From a checkpoint of a small transformer trained on Wikipedia.
Size: width 320, 5 heads of 64.
Each number is 128 + 24 x the weight over its row's rms, rounded and kept within 0 to 255. Layers, rows and columns count from 0. The size above them is the row's rms in percent of the matrix's.

# layer 5 MLP up, 832x320, rms 0.0364, rows 660-688, columns 160-239
size [101  97  97  98 102  98  99  97  98  96 102  94  97 102 102  98 100  97 104  95 101  94 106  96 107 101 105 101 101]
[[117  84 144  90 120 139 104 138 137  93 119 126 114 108  98 110 139  83 116 166 132 117 148 117 126 132 117 120  79 140 132 142 141  81 110 116 130 148 100 161 113 126 104 118 117 125 117 121 112 119  93 135 111 142  94 134  88 139  98 106 107 134 165 136 127 112 118 120 128 123 135 118 117 146 102 104 152 110 135 151]
 [132 165 103 117 156 136 152  66 125 155 104 107 148 124 102 145 152 151  93 144 121 129 156 115 179 120 126 170 101  98 162 127 143 126 105 132 142 134 121 103 122 129 144 155 151 158 163 135 111 127  84 100 109 106  89 111  92 119  89 136 112  89 154 127  93 135 129 123 131 140 133 167 115 140 168 111 141 137 153 151]
 [147 123 114 148 121 121 122 178  83 132  91 134 154 137 173 120 126 159 152 149 138 104 133 116 148 112 145 125 167 147  86 123 141 132 114 154  81  99 154 113 177 132 116 125 152 158 161 111 157 125 119 172 123 146 157 147 113 114 148 155 121 166 116  69 140 114 112  66  92 184 132 104 127 119 149 147 141  95  90 115]
 [122 117 111 107 146  96  99  85 106 135 154 157 147 144 150 173 143 145 107 112 138 128 136 112 118 144 137  95 131 145 131 144 153 133 152 155 142 139 118 101 159 166  58 133 104  83 176 123 138 122 117 134 128 106 154  93 122 152 131 157 111  81 107  90 136 134 154 106 143 110 147 110 153 125 115  95 114 110 122 137]
 [105 148 168  75 131 115 127 148 108 134  92 124 134 150 108 113 119 157 156 133 151 124 126  93  99 128 147 113  79 125 105 184 117 121 112 137 160 135  79 124 110 127 194 109 135 112 136 153 132 108 118 141 148 141 145 150 111 121 153 179 105 144 119 134 114 148 143 103 105 126 143 123 151 129 119  95 121 167 101 108]
 [ 85 113 155 162 123 205 131 117 177 136 109  98 116 127 159 130 147 138 123 111 131 142 120 150 116 126 160 101 140 164 117 118 129 101  69 121 143 170 110 138 166 102 183 130 152 132 147 165 129 119 144 121 114 141 111  92 124  86 129 119 127 137 148 117 144 129 142 124 144 132 120 173 133  94 117 141 131  88 128 141]
 [156 101  99 101 108 129 131 158  90  81 159  92  80  95 112 132  69 131 169 156  87 162 111 125 145 125 123 138 113  77 175 136 113 153 128  94 139 130 146 161 140 119 132 116 105 150 137 169 133  88 101 130 100 102 119 139 110 142 109 124 131 158 150 106 140 122 101 142 148  86 119 104 107 143 125 109 118 155  97 139]
 [ 92 158  97 151 155 116 123 147 150 138  95 129 117 135 101 160 148 120 128 144 148 144 114 109 124 164 143 160 108 119 113 155 134 156  95 141 139 132 173 156 156 124 133 152 151 181 133 105 161 107 175 113 117 140 124 142 139 142 144 132  96 164 126  83 153 104 117 105 108 114  88  87 110 127 124 167 114 143 125 108]
 [156 165 113 144  97 102 146 136 155 105 112 115 139 118 102 110 161 116 122  81 149 117 135  97 138 144 151 153 138 123 133 119 157 144 123 122 122 117 128 143 128 112  95 178 124 112 133 160 101 127  59 117 130 141 131 118 137 138 109 157 143 122 119 120 139 148 135 139 114  87  88 151 107 132  76 178 144 131 111 114]
 [103 142 151  86 126 151  93  91 150 149 140 112 119 165 105 136 115 133 112 139  97 103 134  88 170 175 177 147 110 147 130  96 171 179 110 120 112 141 105 115 104 138  77 148 144 109 136 151 138 110 130 164 160 174 147 149 155 126  98 115 143 147  92 149 115 113 115 113 135 120 136 108 161 179 110 136 103  74 150 129]
 [107 140 101 112 150 108 126  88 132  83 102 103 169 165 139  87 133 134 128 105 134 136  99  88 125  98 138 125 116 120 126  95 143 154 137 130 136 164 100 109 166 152 112 114 129 150 135  88 112 156 159  97 115 148  96 147 102  99  93  99 139 124 143 145 140 110 171 154 151 125 107 134 180 167 157 132  96 118 149 122]
 [128 113 156 117 152 148 139  91 126 191 160 108 118 114 101 117 133 147 114 160  86 165 124 138 157 113 120 152 117 103  97 102 149 147 179 149 153 117 166  97 137 160 141 105 149 116  99  98 140 137  91  68 155 127 162 103 148 126 157 170 161 136 108 134 105 121 110 122 135 138 155 103 118 129 101 161 136 138  98 169]
 [139 113 104  97 140  85  98 108 104 140 140 166  97 141 121 123 109 185  82 124 165 151 114 125 111 125 146 140 114 109  93  80 147 131 142 104 132  77 154  86 110  95 122 150 125  91 103 122 119 114 108 119 165 112 128 137 147 100 142 112 106 104 149 136 120 100 158 134  95 125 141 138 101  71 119 165 168 146 129 112]
 [113 129  99 124 112  92 105 148 134 140 108 143 100 107 132 120 150 134  67 121 174 151 102 116 115  85 121 111  99 119 105  94 118 143 172 109 128  99 149 150 131 155 137 166 147 163  97  93 131  96 157 140 113 116 125 143 135 153 115 137  94 144 121 152 140 155 138 121 140 122 138 153 111  87  88 111 143 105 113  79]
 [107 120  98 103 114 110 154 143 117 146 125 129 128 155 103 126 102 138 172 118 149 143 113  93 166 114 114 124 133 134 157 136 168 122 110 158 109 121 143 157 133 103 150 119 102 119 101 124 147 111 130 149 128 125 122 128 115 103  98 118 101 155 123 145 171 101  90 109 107 160 124 126 131 113 110  66 170 148 107 125]
 [156 142 147 132 111 158 129 163 135 142 172 126 103 175  84 144 114 125 116 127 182 121 140 123 140 176 105 138 122 101 151 124  84  98 127 122 104 106 156 111 121 139 157 122 127 182 146 167 149 173 129 102 140  98 104 163 119 162  85 142 118  80 113 116 159 101 138 114 118 162 138 156  82  94 153  99 122 168  85 111]
 [164 107 106 157 127 157 119 113 128 130  68 127 168 125 138 154 123 145 124 141 145 101  89 145  80 135 124 117 128  82 119 155 107 148 143 136 135 147 108 132 105 138  98 131 105 146 119 155 125 157 136 109 130 133 156  81 147 120 103 103 135 131 140 135 166 107 114 109 123 146  92 197 185  99 135 119 147 133 105  90]
 [174 147 126 133 128 105  92 129 112  95 142 124 135 154 138  88 108 129  91 167 107 112  80 152 146 140 167 108 140 114 157 124 101 129 104 124 132 149  85  99 164 120 123 133 139 121  98 165 132 172 142 176 164 120 128 121 166 123 127 123 119  98 115 112 119  87 133  95 108 158 162 130 147 135 130 120 182 114 131 143]
 [ 90 114 137 152 168 136 147  87 108  87  67 129 158 124 140 150  85  86 136 152 148 130 173  83 105 107 151 137 171  79 121 146 105 149 150 170 161 103 121 137 168 143  92 106 121 134 114 156 121 120 127 125 123 142 123 126  93 117 146  94 132 137 128 152 149  93 130 132 126  88 109 111 137 129 117  95 129 155  97 126]
 [ 98 112 145 144  91 127 159 123  96  96 151 115 119 100 119 124 122  72 154 115 141 141  96 140 106 100 109 141 138 110 161 106 107 110 192 178 133 149 109 172 158 114 156 148 160 150  97 132 174 125 128 141 105 138 130 170 164 127 159 124 173 111 120 148 132 141 111 119 132 144 128 166 131 108 108 116 111 112  74 173]
 [138 124 123 151 140 168 110 152 146 113 127 153 162 120 111 128 108 133 138 167  96 117 134 127  71 116 150 114 183 138 156 131 149 122 144 124 125 168 140 117 123 131 162 128 140 126 158 177 151 147  70 143 138 138 102 126 106 111 127 156 135 163 101 144 158 157  91 133 134 125  89 124 119 112 129  91 138 141  85 127]
 [144 118 128 170  94 117 151 155 131 109  88 133 144  99  83  92  92 112 131 133 146 145 142 164 149 127 114 178 127 124 180 142 145 130 136  98 165 134 109  94 153 115 167 158 152 158 146 113 148 135 174 128  83 107 187  84 109 156 142 112 111 114 119 127 133 131 114 142 204 110 142 143 123 151 119 117  94 161 111 110]
 [112 124 158 105 108 156 125  85 126  80 135 112 139 145 151 127 146 103 110 129  75  71 116 108 132 107 119 146 111 110 122 123 107 158 100 127 124 168 133 104 102 151 164 136  98 138 138 147 153 122 108 165  96 135 132 129 144 111  91  75  90 120 136 100  95 131 136 131  94  87 134 138 143 149 158  94 136 120 114 120]
 [117 143 159 122 105 169  93 132 141 120 160 135 153 167 134 141 132 185 127 150  95 133 147 131 112 127 132  99 113 107 122 124 139 139 144  96 158 137 170 126 144 112 133 120 144 104 140 135 118 136 109  95 117 123 174 106 121 140 153 125 140 140  97  91 130 121 171 135 105 109 158 101 133 153 142  99 161 103 151 150]
 [158 114 103 121 162 113 116 126  61 117 110 114 114 155 171  96 183 109 162 107 110 151 123  88 151 118 128 127 127 137 144 170  84 152 133 175 148  80 148 157 184 113 118 136 155 119 137 157 109 101 126 123 107 138 114 141  79 110 126 117 157  93 176 139 176  87 131 120 143 122 137  92 130 107 157 113 173 160 115 124]
 [ 95 141  81 135 135 173 112  75 115 176 151 148 103 142 161 105  88 129 155 116 112  80 111 132 111  96 130 112 157 138 155 105 141 134  98 109 132 110 132 126 100  82  87 142 137  94 129 101 108 107 113 110 144 161 156 118 126 102 180 144 144 102 138 148 130 143 113 122 130 139 167 154 105  81 175 146 141 137 101  89]
 [170 103 113 112 157 116  87 134 114 103 170 139  94  98 144 121 122 103 141 167  94 114 174 129 137 149 112 163 129  96 148 171 106 120 132 155 141 143 110 126  89 134 116 110 166 145  90 126  81 165 138 152 147 127 114 102 112 107 115  87 155 135 134 136 108 117 137 153 130 156 142 146 123 120 104 147 179 115 162 125]
 [ 84 123 145 125 149  77 117 144 154 114 151 135 125 129 132 103 107 118  93 102 160 114 135 141 183 177 134 134 105 143 148 108  98 145  94 113 131 181 109 160 146 172  88 141 155  97 123 148 127 136 190 110  86 137 155 158 135 129 186 120 165 129 136 131 128  96 146 130 140 122 146 175  90 120 101 169 124 156  96 135]
 [102 120 106 108 134 115 105  66 124 137 116 119 110 151 149 126 106  98 124 161 154  97 122 175 122  76 140 159  89 145 116 142  83 143 112 110 112 148 112  76 141  98 157 153 145 138 126 144 147 118 189 139 177 116 108 146 178  98 167 129 126 142 107 136  95 103  98 130 165 105 126 132 170 126 123 135 139 124 126 149]]
# layer 5 MLP down (transposed), 832x320, rms 0.0288, rows 660-687, columns 160-239
size [100  94 101  98  91 102 101 100 100  96 103  96 100  99 104  98 103  94 107  89 101  95 109  96 109 102 107  97]
[[132 124 120 105 138 133 152 123 109 139 125 104 140 136 151 137 121 129 147 150 161 115 112 118 119 130 116 130 113  99 129  93 117 115  85 122 111 131 130 111 161 145 114 134 106 117 112 147 156 143 143  99 127 187  82 149 165 154 114 127 106 119 123 141 123  86 101 138 150 135 119 140 149 180 170 108 129 145  89 176]
 [179 111 131  75  80 102 139 140 140 162 126 115 150 132 152 132 159 166 118 122 109 145 159 120 111 129 142 123 153 129 147 109 134 137 157 136 104 112 155 156 106 152 131 123 106 131 138 113 121 148 187 104 125  91 125 142 143 132 112 112 141 158 112 155 171 144 107 170 104 134 131  87 103 127 145 148 141 132 130 116]
 [ 99  74 103 105 146 132 147  97 100 128 106 117 121 134  98 165 144 112 127 115 117 150  99 133 100 163  83 131 103 143 166 126 169 144 125 193 162 159 161 111 106 168 118  96 123 126 135 156 145 103 152 140 169 102  86 146 149 152 100 136 111 144 125 132 131 148 142 163 143 121  94 142  90 106 109 109 143 139 158 141]
 [164 125 120 153 120  81 124 133  88 155 168 118 130 105 154 140 141 108 123 144  83 154 124 115 135 112 108 161 128  89 116 102 135 120 130 137 123 123 132 111 123 143 153 156 114 108 126  76 105 184 103 132 102  98 143 132 161 139 162 110 137 151  79 144  80 114 133 166 104 128 140 102 159 124 114 140 143  76 144 161]
 [154 118 134 113 128  81 175 123 133 117 100 116 149 175 111 108  80 103  98 144 147 100 126  77 106 125 130 184 113 131 127 164  91 101 149  72 149 124  95 161 174 132 158 130 114 156  78 141 116 156 131 130 123 108 142 119 105 144 149 112 150 126 119 125 129 161 148 137 129 150 117 130 133 127 123 129 123 104 107 147]
 [117  55 143 139 154 151 156  98 123 125 115 141 145 112 177 122 141 113 133 122 144 110 128 125 151 115 112 123 104 114 102 151 147 136  70  91 136 143 141 128 128 124 159 137  92 141 122 131  80  96  81 115 183 128  79 154 159 126 183 115 150 110 131 122 140 123 125 145 149  97 139 106 129 142 138  93 130 108 109 149]
 [191  98 118 122  90  84 106 135  97 125 138 145 142 153 153 111  92 132 142 139 120 182 149 171 133 139 143 158  82 148 123 125 165 151  96 145 123 126 149 123 110 110 162 123 117 145 130 113 137  52 131  85 123  82 134 106 153 156 108 136 130 105  89 132 120 136 119 116 156 143 118 110 123 106 113 129 110 169 133 130]
 [130 128  95 148 130 155 101 159  89 105 112 143 113 114 149 131 137 137 134 120 142 112 136 125 108 129  98 146  72 164 104 153 119 153 108 140  96 154 137 187  90 130 151 102 121 121 141  75 143 127 143 147 168 123 196 158 125  79 166 124 168 182  84 129 160 105 122 108 131 125 123  91 115 111 119 148 113 116 113 145]
 [117 118 136 123 136 153 181  98 137 128 136 141 124 148 113 118 136 175 110 115 106 150 146 169 121 149 130 136 129 116 138  81 146 121  84 150 142 143  94 116  79 156 152 110 115 106 147  87 124 154 146 101 154 170 111 133  84 139 136 124 124 123 105 119 129 110  87  90 121 171 150 143 148 102 128 134  98 134 183  92]
 [117 137 113 144 144 156 102  93 122 108 127 136  85 132 131 166 156 145 172 110 116 160 124 128 132 137 124 108 109 158 154  96 193 159 143 101 120 154 141 101 154 144 130 168 145 117 138 119 144  78 128 138 122 128 162 192 122 176 146 156 121 111 138  51 128 128 141  97 170 158 133 134 137 147 115 133 121 158  98 135]
 [ 99  82 134  97 172 105 103 118 118  85 124 149 135 140 139 132 113  96 122 123 134  97 156 141  94  92 160 109 112 147 148 151 143 134 123 212 116 111 143 150 122 146 112  88 124 154 111 131 151 152 124 133  97 156 142 138 141 104 145 136 122 128 115 139 114 116 134 140 130 125  99 100 110 157 150 130 173  96 123 153]
 [118 154 162 136 144 170 138 154 152 130 107 125 162 117 142 120 117 102 127 149  91 139 162 152  91 117 131 127 157 117 109 115 136 158 136  71 103 157 132  90 131 131 108 101 102 117 117 116 149 160 161 134 146 143 116 128 154 131 195 115 115 106 131 106 151  79 138 162 162  66 130  93 157 100 149 111 152 148 129 153]
 [ 79 134 117 129 154 132 133 113 129  88  87 119 180 104 131  98 163 139 146 138 119 147 147 164 155 132  90 123  88 145  73 127 130 134 115 111 179 104 147 118 116 113 100 164 161  95 113 104  62 105  98 125  90  88 118 127 117 153  87 118  77 116 170 104  98 120 174 170 100 131 110 142 120 134 141 135 122 145 143  95]
 [ 83 124 178 108 136 154 155 120  92 131 139 137 146  87 169 120 126 145 128 124 100 146 138 173 114 134 128 129 160 153 100  77 124 168  99  96 102 114 123 102 120 130 100 122 159 153 110 117 114 153 128 169  79  83 136 153 167 162 116 128 140 162 123  99 112 119 153 128 129 111 114 112 128 148 141 103 134 129 118 148]
 [141 171 119 124 131 168 111 141 131 120 124 121 166 123 111  99 125 125 106 103  86 126 128 151 140 134 133 183 105 126 124 145 125 128 123 143 148 160  88 157 148 161  75 191 127 161 125 132 155 141 163 105  83 123 154  95  79 127 180 141 140 128  99 109 115 158 128 118 143  63 142 102 126 118 128 155 160 157 105  92]
 [106 142 154 128  79 128 158 147 145 131 168 113 128 128  71 194 133 135  95 132 185 171 127 112 120 157 115 132 140  85 120 138 122 143 113 141 147 118 154 121 109  66 135 114 175 154 143 157 154 126 144  76 138 124 120 136 142  88 144 147 109 127 128 129 103 108 129 121 118 131 145 167 154 148 100 127 108 115 102 154]
 [ 47 127 141  93 181 113 165 151 152 113 189  91 134 136 119 142 122 131 138 149 132 153 125 101 161 115 127 149 137 157 104 132 108  92  98 107 135 133 104  98 138 135 120 114 123 129 129  91 149  57 154 157 144 127 130 128 115 137 158  86  95 114 131 147 124 141 184 108 165 103  87 109 129 133 140 126 160 121 153 139]
 [142 128 175 131 150  61 183 106 125 144 153 110 140 142 130  89 123 120 116 138 108  87 118 169 153 120 176 130 161  94 121 133 109 109 115 120 122 180 123 145 113 109  84 121 125 147 108 147  99 145 166 119 152 104 165 125 100 151 131 127 154 110  90  81 118 146 147 134 108 162 137 150 138 171 148 129 198 110 136 134]
 [131 111 149 176 145 107 161 142 143 123 131 101 157 133 100 127 137 123 124 156 106 115  83  64 103 122 120 119 138  83 129 139 129 125 122 159 131 154 136 154 110  95 126 129  97 137 119 141 128 126 111 110 137 161 136 141 143 161 143 141 119 117 142 129 155 162  98 112 128 100 139 124  87 107 106  87 144 151 142 164]
 [107  98 135 131 119 122 113  47 148 130 174 129 102 120 128 148 152 131 139 143 124 108 113 152 123 137 146 141 127 133 161 161 141  96 114 106 114 129 120 118 137 155 120 130 107 119 159  81 108  94 134 125 127 161 164 118 102  92 121 108 104 128 137  66 157 130 113  99 106 114 128 133 121  95 167 153 139  83  94 133]
 [101 126 124  93 134 122 105  96 130 113  90 138 120 147  67 132 121 169 142  96 122  95 125 135  88 156 109 137 148 131 173 135 133 110 133 114 134 130 116 131 123 146 128 155 120 157 149 124 148 144 117 127 143 119 124 155 128 110  99 146 138 120 157 130 168 124  96 116 106 181  87 127 103 137 134  64 135 101  95 116]
 [146 155 149 103 136 140 137 122 143 139 164 134 143 111 106 144 126 180 112 124 162 130 155 149 133 120 151 125 175 101 158 137 100 128 133  94 160 118 180  97 147 139 127  96 149 128 179 137 149 120 125 160 113  90 129 145 152 163 182 118 115 134 115 100 178 150 115 154 165 152  91 114 104 128 122 110 132 169 187  93]
 [132 121 121 115 125  95 165 126 148 135 126 180 133 132 140 124 104  90 128 129 128  70 154 131 120 121  90 143 117 154 106 170 149 112  93  91 103 166  96 119 122 141 128 132 107 101 151 121 111  75 119 160 113 123 166 100 130 143 112 113 146 108 136  76 121 129 112  87 111  79 119 158 167 124 163 121 154 103 102  97]
 [121 142 136  96 149  99 136 110 124 147  96 145 111 112 140 162 162 114 121 120 135 131 126 145 140 146 150 126 157 120 115  78 124  95 139 109 159  95 167 137 120 137 106 137 129 154 125 122 128  89 153 128 123 142 115  91 118 131  97 164 134 170 129 131 123 116 126 128  96 132 109 130 160 129 168 116  93 162  77 109]
 [140 142 119 119 118 109 115 107 113 156 160  94 106 101 118 156 154 143 125 166 142 178 193 143 118 112 159 128 129 121 124 141 114 143 102 138 110 137 114 147 166  96 158 118 138 148 155  91 187 156 116 129 100 113 136 114 101 129 155 154  88 117 116 153 146 141 125 117 115 118 151 108 112  87 104 108  98 112 100 135]
 [114 136  90 133 127 129 130 151 120 144  87 111 159  94 116  78 119 121 149 113 136  90 118 111 116 121  96 136 101 168 132 107 103 144 128 138 125 177 153 114 104  97 132 119 137 132 131 156  84 128 144 101 114 107 119 116 140 119 138 122 117 168 163 125 130 138 172 127 171 119 114 191 152 100 132 129 173  98 136 139]
 [102 121 142  96 181 129 131 153 162 130 106 101 188 121 109 133 132 126 130 130 128 157 112 194  87 151 163 118 114 140 130 112 122 134  92 147 134 111 127 143  81 126 175 132 103 107  87 143 163 150 111 149 112 173 140 131 164 107  82 190 146 145 123 122 139 163 120 142  97 137 117 134 123 136 119 110  95 160 125 155]
 [123 138 111  86 179 105  73 120 138 150 135 157 156 150 108 125 167 144 109 161 146 142 125 106 178 148 115 160 100 110 140 136 115 150 150 153 146 140 153 164 121 169 118  96  99 103 176 177 134 142 118 111  84 118 115 114 124 123 140 161 128 127 145  96 138 125 125 115 117 116 121 151 109 128  97 167  99 157 141 101]]
# layer 5 MLP gate, 832x320, rms 0.0383, rows 661-688, columns 160-239
size [100  95  94 103  99 103 101  99  95  99  93 102  98 102  95  96  94 104  93 105 101 107  91 105 101 104 106  97]
[[144 150  89 130 134 124 146  94 123 112 101 127 142 134 140 164  95 152 120 149 122  82  97  88 147 127 109 156 122 123 122 115 161 124  80 138 114 158 101 100 145 148 120 105 123 141 147 147 147 112  96 129 123 168 113 132  83 128 152 106 119 175 110 103 102 148 181 130 119 139  94 175 115 112 110 100 151 106 140 120]
 [110 147 124 144 135 127 118 134 121 162 142  87 128 134 139 154 149 126 134 121 143 144 148 147 116 152  85 112 132 129 121 168 145 128 149 178 101 148 141 130 141 129 149 107 131 121 137  94 153 104 114 129 139  91  98 117 162 140 124 128 111 165 107  97 165 136 167 168  68 130 136 137  79 117 122 154 119 136 134 114]
 [113 164  99 156  95 121 127 145 184 138 134 128  87 118 100 138 131  92 103 172 137 114 164 137 147 136 113 134 153  80 138 132 101 124 175 109  94 134 128 103 102 103 116 131 124  95  98 116  99 134 115 107 132 148  97 153 132 108 135 126 145 114  92 140 103  89  89 123 124  97 104 144 129 135 134 120 127  89 136 170]
 [148 129 103 123 117 131 154 115 168 119 160 155 159 119 154 165 170 151  98 136 168 144 145 127 164 163 139 122 110 140 128 111 137 143 188 144 116 142 151 105 117 103  83 173 129 110 148 121 122 128 106 125 110  81 140 118  75 124 102  70 172 137 118 102 117 126 127 158 146 185 132 103 155 155 134 136 142 135 156 116]
 [ 97 134  97 127 120 138 137  99 149 142 150 119 116 141  81 117 116 127 138 152 177  96  87 149 122 123 158 125 126  93 125 108 154 131 154 157 118 151 148 135 161 128 157 134 129 149 175 130 150 128 142 100  90 106  97 158 144 108 147 159 122 183 166 114 158  96 134 116 151 102 124 141 157 105 142 100 107 132 171 177]
 [ 98 146 116 155 122 159 118 141 126 112 153 142 112 140 140  98 107 148 140 166 139 139 125 129 109 141 169 124  94 118 141 164 116 139  93 107 181 149 154  92 145  88 125 163 122 188 110 165 113  98 103 133 133 138 134 150  83 143 137 132  95 112 132 129 139 110 111 113 130 125 113 153  97 140 123 105 118 140 135 165]
 [141  89 128  74 118 133 160 129  79 126 143 146 158 159 138 108 120 197 147 134 103  95 138 131 142 115 151 114 121 161 131 150  97 123 127 106 121 142  88 123  91 142 131  75 119 140 104 132 104 157  87 123 116 145 131 157 141 160 140 126 111 100 172 152 135 128 111 164 166 145 136 106 144 134  98 144 103 105 147 100]
 [107 102 129 125 155 140 147 142 161 131 115  83 119 132 143 148 151 135 107 174 111 106 164  89 137 113 106 133 154 126  92 165 127 101 180 118 109 126  98  80 154 131 129 108 127 122 133 129 145 152 104 113 139 121 141 151  90 155 145 141  79 106 162  74 110 152  94 117 154 104 130 143  87 165 116 152 154 102  87 129]
 [160  78 137 135  81 135 143 116 118 135 131 134 110 115 140  88 141 120 160 161 155 119 157 170 154 157 112 138 141 134 166 124 112 111 141 151 128 122 143 143 159 131 127 154  89 106 127 155 159 123 121 103 101 147 108 125 152 130 157 128 125 134 166 124 133 145 148 100 125 151 128 130 115  86 138 155 172 133 114  93]
 [113 132 164 115 138 161 127 118 139 126 110 162 120 151 126 164 164 174 103 128 139 137 173 157 145 103 142  88 101 116  97 124 155 138 132 127 139 147 146 134 108 121 116  98 133 134 140 116 125 128 100 156 168 163 144 167  98 159 157 153 107  99 149 110 188  86 101 130 165 120 100 121 132 123  96 146 135 118 113 160]
 [ 95 109 108 112  84 108 101 109 103 120 137 141 131 146 177 116 144 126 148 116 108 154 113 113 185 102 138 165 122 139 114 147  69 124  79 113 122 151 104 138 167 119 121 164 151 154 126 147 117  81  80 160  76  94 123 124 103 142  88 154 166  94 112 156 139 133 126  98 149 170  83 160 166 143 145 118 101 126 138 160]
 [103 115 110 179 117 125 105  82 133 112 147 119 141 118 154  83 121 157 127 150 112 125 121  93 149 117 132 106  68  87 100 135  91 161 119 113 126 133 167  83  97 105  93  85  73 119 131  96  82 139  95 137 128 121 115 133 135 121 153 144 112 136 117 128 140 110 141 161 145 127 160 137  91 100  87 127 136 130 135 146]
 [110 147  76 143 148 170 154 123  86 160 105  75 163 135 136 149 132 146  97  81 113 132 116 106 103 154 136  90 115 127 115 127 155 152 124 133 108 100 139 120 142 117 133 108 130 126 119 158 102 132  96 133  95 105 148 127  90 156  95 146 138 189 124 133 146 116 128 146 126 125 132 104  91 118  96 125 127 105 152  94]
 [ 96 123 153 112 101 100 144 110 139 185 132 125 141 116  89  88 118 156 142 119 139 156  92  86 105 135 130 139 115 150 126 118 137 116 151 128 158  92  89 139 117 116 162 112 127 123 148 140 140 153 138 113 153 118 104 212  82  94  71 148 137 107 119  95 123 121 150 124 148 129 109 115 157 152 145 125  95  99 118 162]
 [133  99 107 139 111 145 146 188 137 111 141 106 106 110  93 128 126 147 104 107 118 134 159 129  99 147 134 125 154 104 113 126 170 146 139 113 104 141 146 102 159 120 128 128 101 162 141 100 132 113 177 103 110 139 134 153 152 113 126 146 120 172 133 103 166  92 102 100 137 102 133 132 146  97 160 169 151 108 111 114]
 [126 136 114 150 136 135 133 138 139 150 129  93 128  98 133 191 154 160 138 118  87 124 102 169 116 124 136 121  95 139 124 131 137 111 164 163 123 147 116 151 134 141 156 105 145  92 182 129 161 134 123 166 143 156  97 139 155 108 157 124 118 165 122  98 138 116 121 144 161 125 157 142 116 141 124 110 167 173  93 130]
 [139 101 110 154 121 109 107 127  96 112 151 153 112 112 133  92 156  96 141 172 160 131 148 162 144 153 140  99 112 138 160 133 106 123  87  84 143 143 118  61  81 133 157  88 107 126 159 156 107 154 127  80 149 117  97 121 137  91 165 129 169 115 132 120 144 114 130 102 164 147 128 118 154 146 138 112 165  75 104 107]
 [114 146 117 128 120 118 181 132 128 100 101 166 131  98  90 104 115 146 150 130 162 136 148 115 111 162 165 102 123 121 105 143 123 120 152 150 128  98  83 110 167 136 143 132 100 173 115  83 160 109 105 136 103 128 139 128  75 105 139 153 120 129 137 119 135 105 100 149 147 125 102 100  98 160 110 121 111 127 150 115]
 [153 152 120 170 144 161 133 140 119 177 115 153 160 146 138 121  72 118 142 129 153 126 128 115 144 118 118  84 126 119 138  81 153 128 137 128 140 155 108 140 120 118 127 134 101 135 125 139 119 117 158 115 134 127 129 116 138 142 145 179 107 150 128 152 130 106 153 175 134 113  64 136  92 154 159 135  69 128 151 131]
 [115 133 104 109 157 152 126 127 121 120 152 132 127 171 160 132 140 143 101 133 132 109 165  99 107 156 158 135 107 161 117 114 113 175 144 132 154 137 138 124 137  96 115  83 126 115 134  90 154 121 131 105  69 130 156 123 117 114 138  81 136 124 104 107 154 111  88  93 126 191 159 104  97 118 115 136 123 122 166 128]
 [159 144 127  86 138 163 140  90 143  98 118 114  85 124 149 161 168 202 127 130 149 113  93 104 112 143 138 148 126 104 127 134 136 141 146 165 131  90 157 112 110 150 144  88 124 103 186 140 154 113 119 146 150 116 143 108 115 159 150 140 171 145 105 123 132 108 126 129 106 160 109 140 127 147 107  88 162 117 144 115]
 [164 141 121 112 103  87 111 166  98 113 126 137 111 142  90 123  99  99 135 107 160 127 131 159 176 102 109 165 121 177  98 167 146 125 139 129 113 168 104  81  93 132 104 165 157 139 115 163 165 123 111 123  86 148 152  97 114 160 196 131 134 123 104 123 157 113 139  68 138 176 168 128 194 132 123  98 137 133 144 130]
 [ 99 148 137 109 141 136  85 139  98 152 139  95 130 149 127 119 141 149 111 103 126 118 103 197 112 107 118 112 118  97 105 114 141 124 117 104 117  75 118 123 123 136 117 129 122  89 180 117  88 175 109  92 136 105 153 132  80 141 164 124 101 156 120 134 114 137 147 159 137 169 132  91 152 132 115 123 137 125 162 139]
 [130 174 111 110 139 126 107 130 137 137 120 168 126 111 124 143 109 132 125 156 155 106 141 116 108 144 156 129 137 119 123 118 126 151  85 101 102 128 111 146 125 130 130 104 129 100  97 132 153 123 139 160 128 123 160 121 160 128 118 142 157 158 105 111 138 135 150 148 145  85 121 100 124 137 136 128  99 104 169 124]
 [139 149 115 147 107 123 177  94 152 133 159 117 118 138 104 130  92 100 135 167 165 115 111 156 162 171 170 163 132 129 143 106 139 110 196 134  93 122 148 124 106 100 123 107 139 136 134 135 124 126 161 157 158  83 123 123 120 126 117  98 164 102 114  87 170 132 100  86 120 137 161 143 140 117 125 108 111 110 119 125]
 [148 147 102 112 110 126 130  74 137 102 131 127 110 173 134 123 127 151 114 119  82 101 157 146 128 164  99 151 133 110 160  99 106 170 120 135 135 162 143  98 143 113 124 110 117 144 133 147 115 165 137 151 141 137 113 145 123 132 156 121 139 137 107 141 133 115 116  95 115 132 150 141 139 156 113 129 146  91 150  87]
 [112 132 102 112 168  83 111 109 141  80 152 135 192 136 135 136 111 116  94 116 155 113 134 167 173 134 110 153 117 101 159 109  91 174 139  93 145 149 113 174 148 134  92 115 135 100 180 121 118 189 176  83  97 158 134 108 149 184 161  85 168 141 184 132 151 167 153 100 150 150 126 127 110 133 155 149 133 190 101 141]
 [ 86 116 149 120 151 128 149  85 143 122 131 171 115 128 135 109 130 130 146 108 138 134 153 140 156 136 170 156 104 117 166 143 117 116 126 122 165 116 124 152 113 160 125 145  89 129 139 142 125 147 129 109 148 124 130  58  92 145 126 184 124 109 133 124 132 130 121 137  83 130 133 114 133 109 117 120 130 143  89 139]]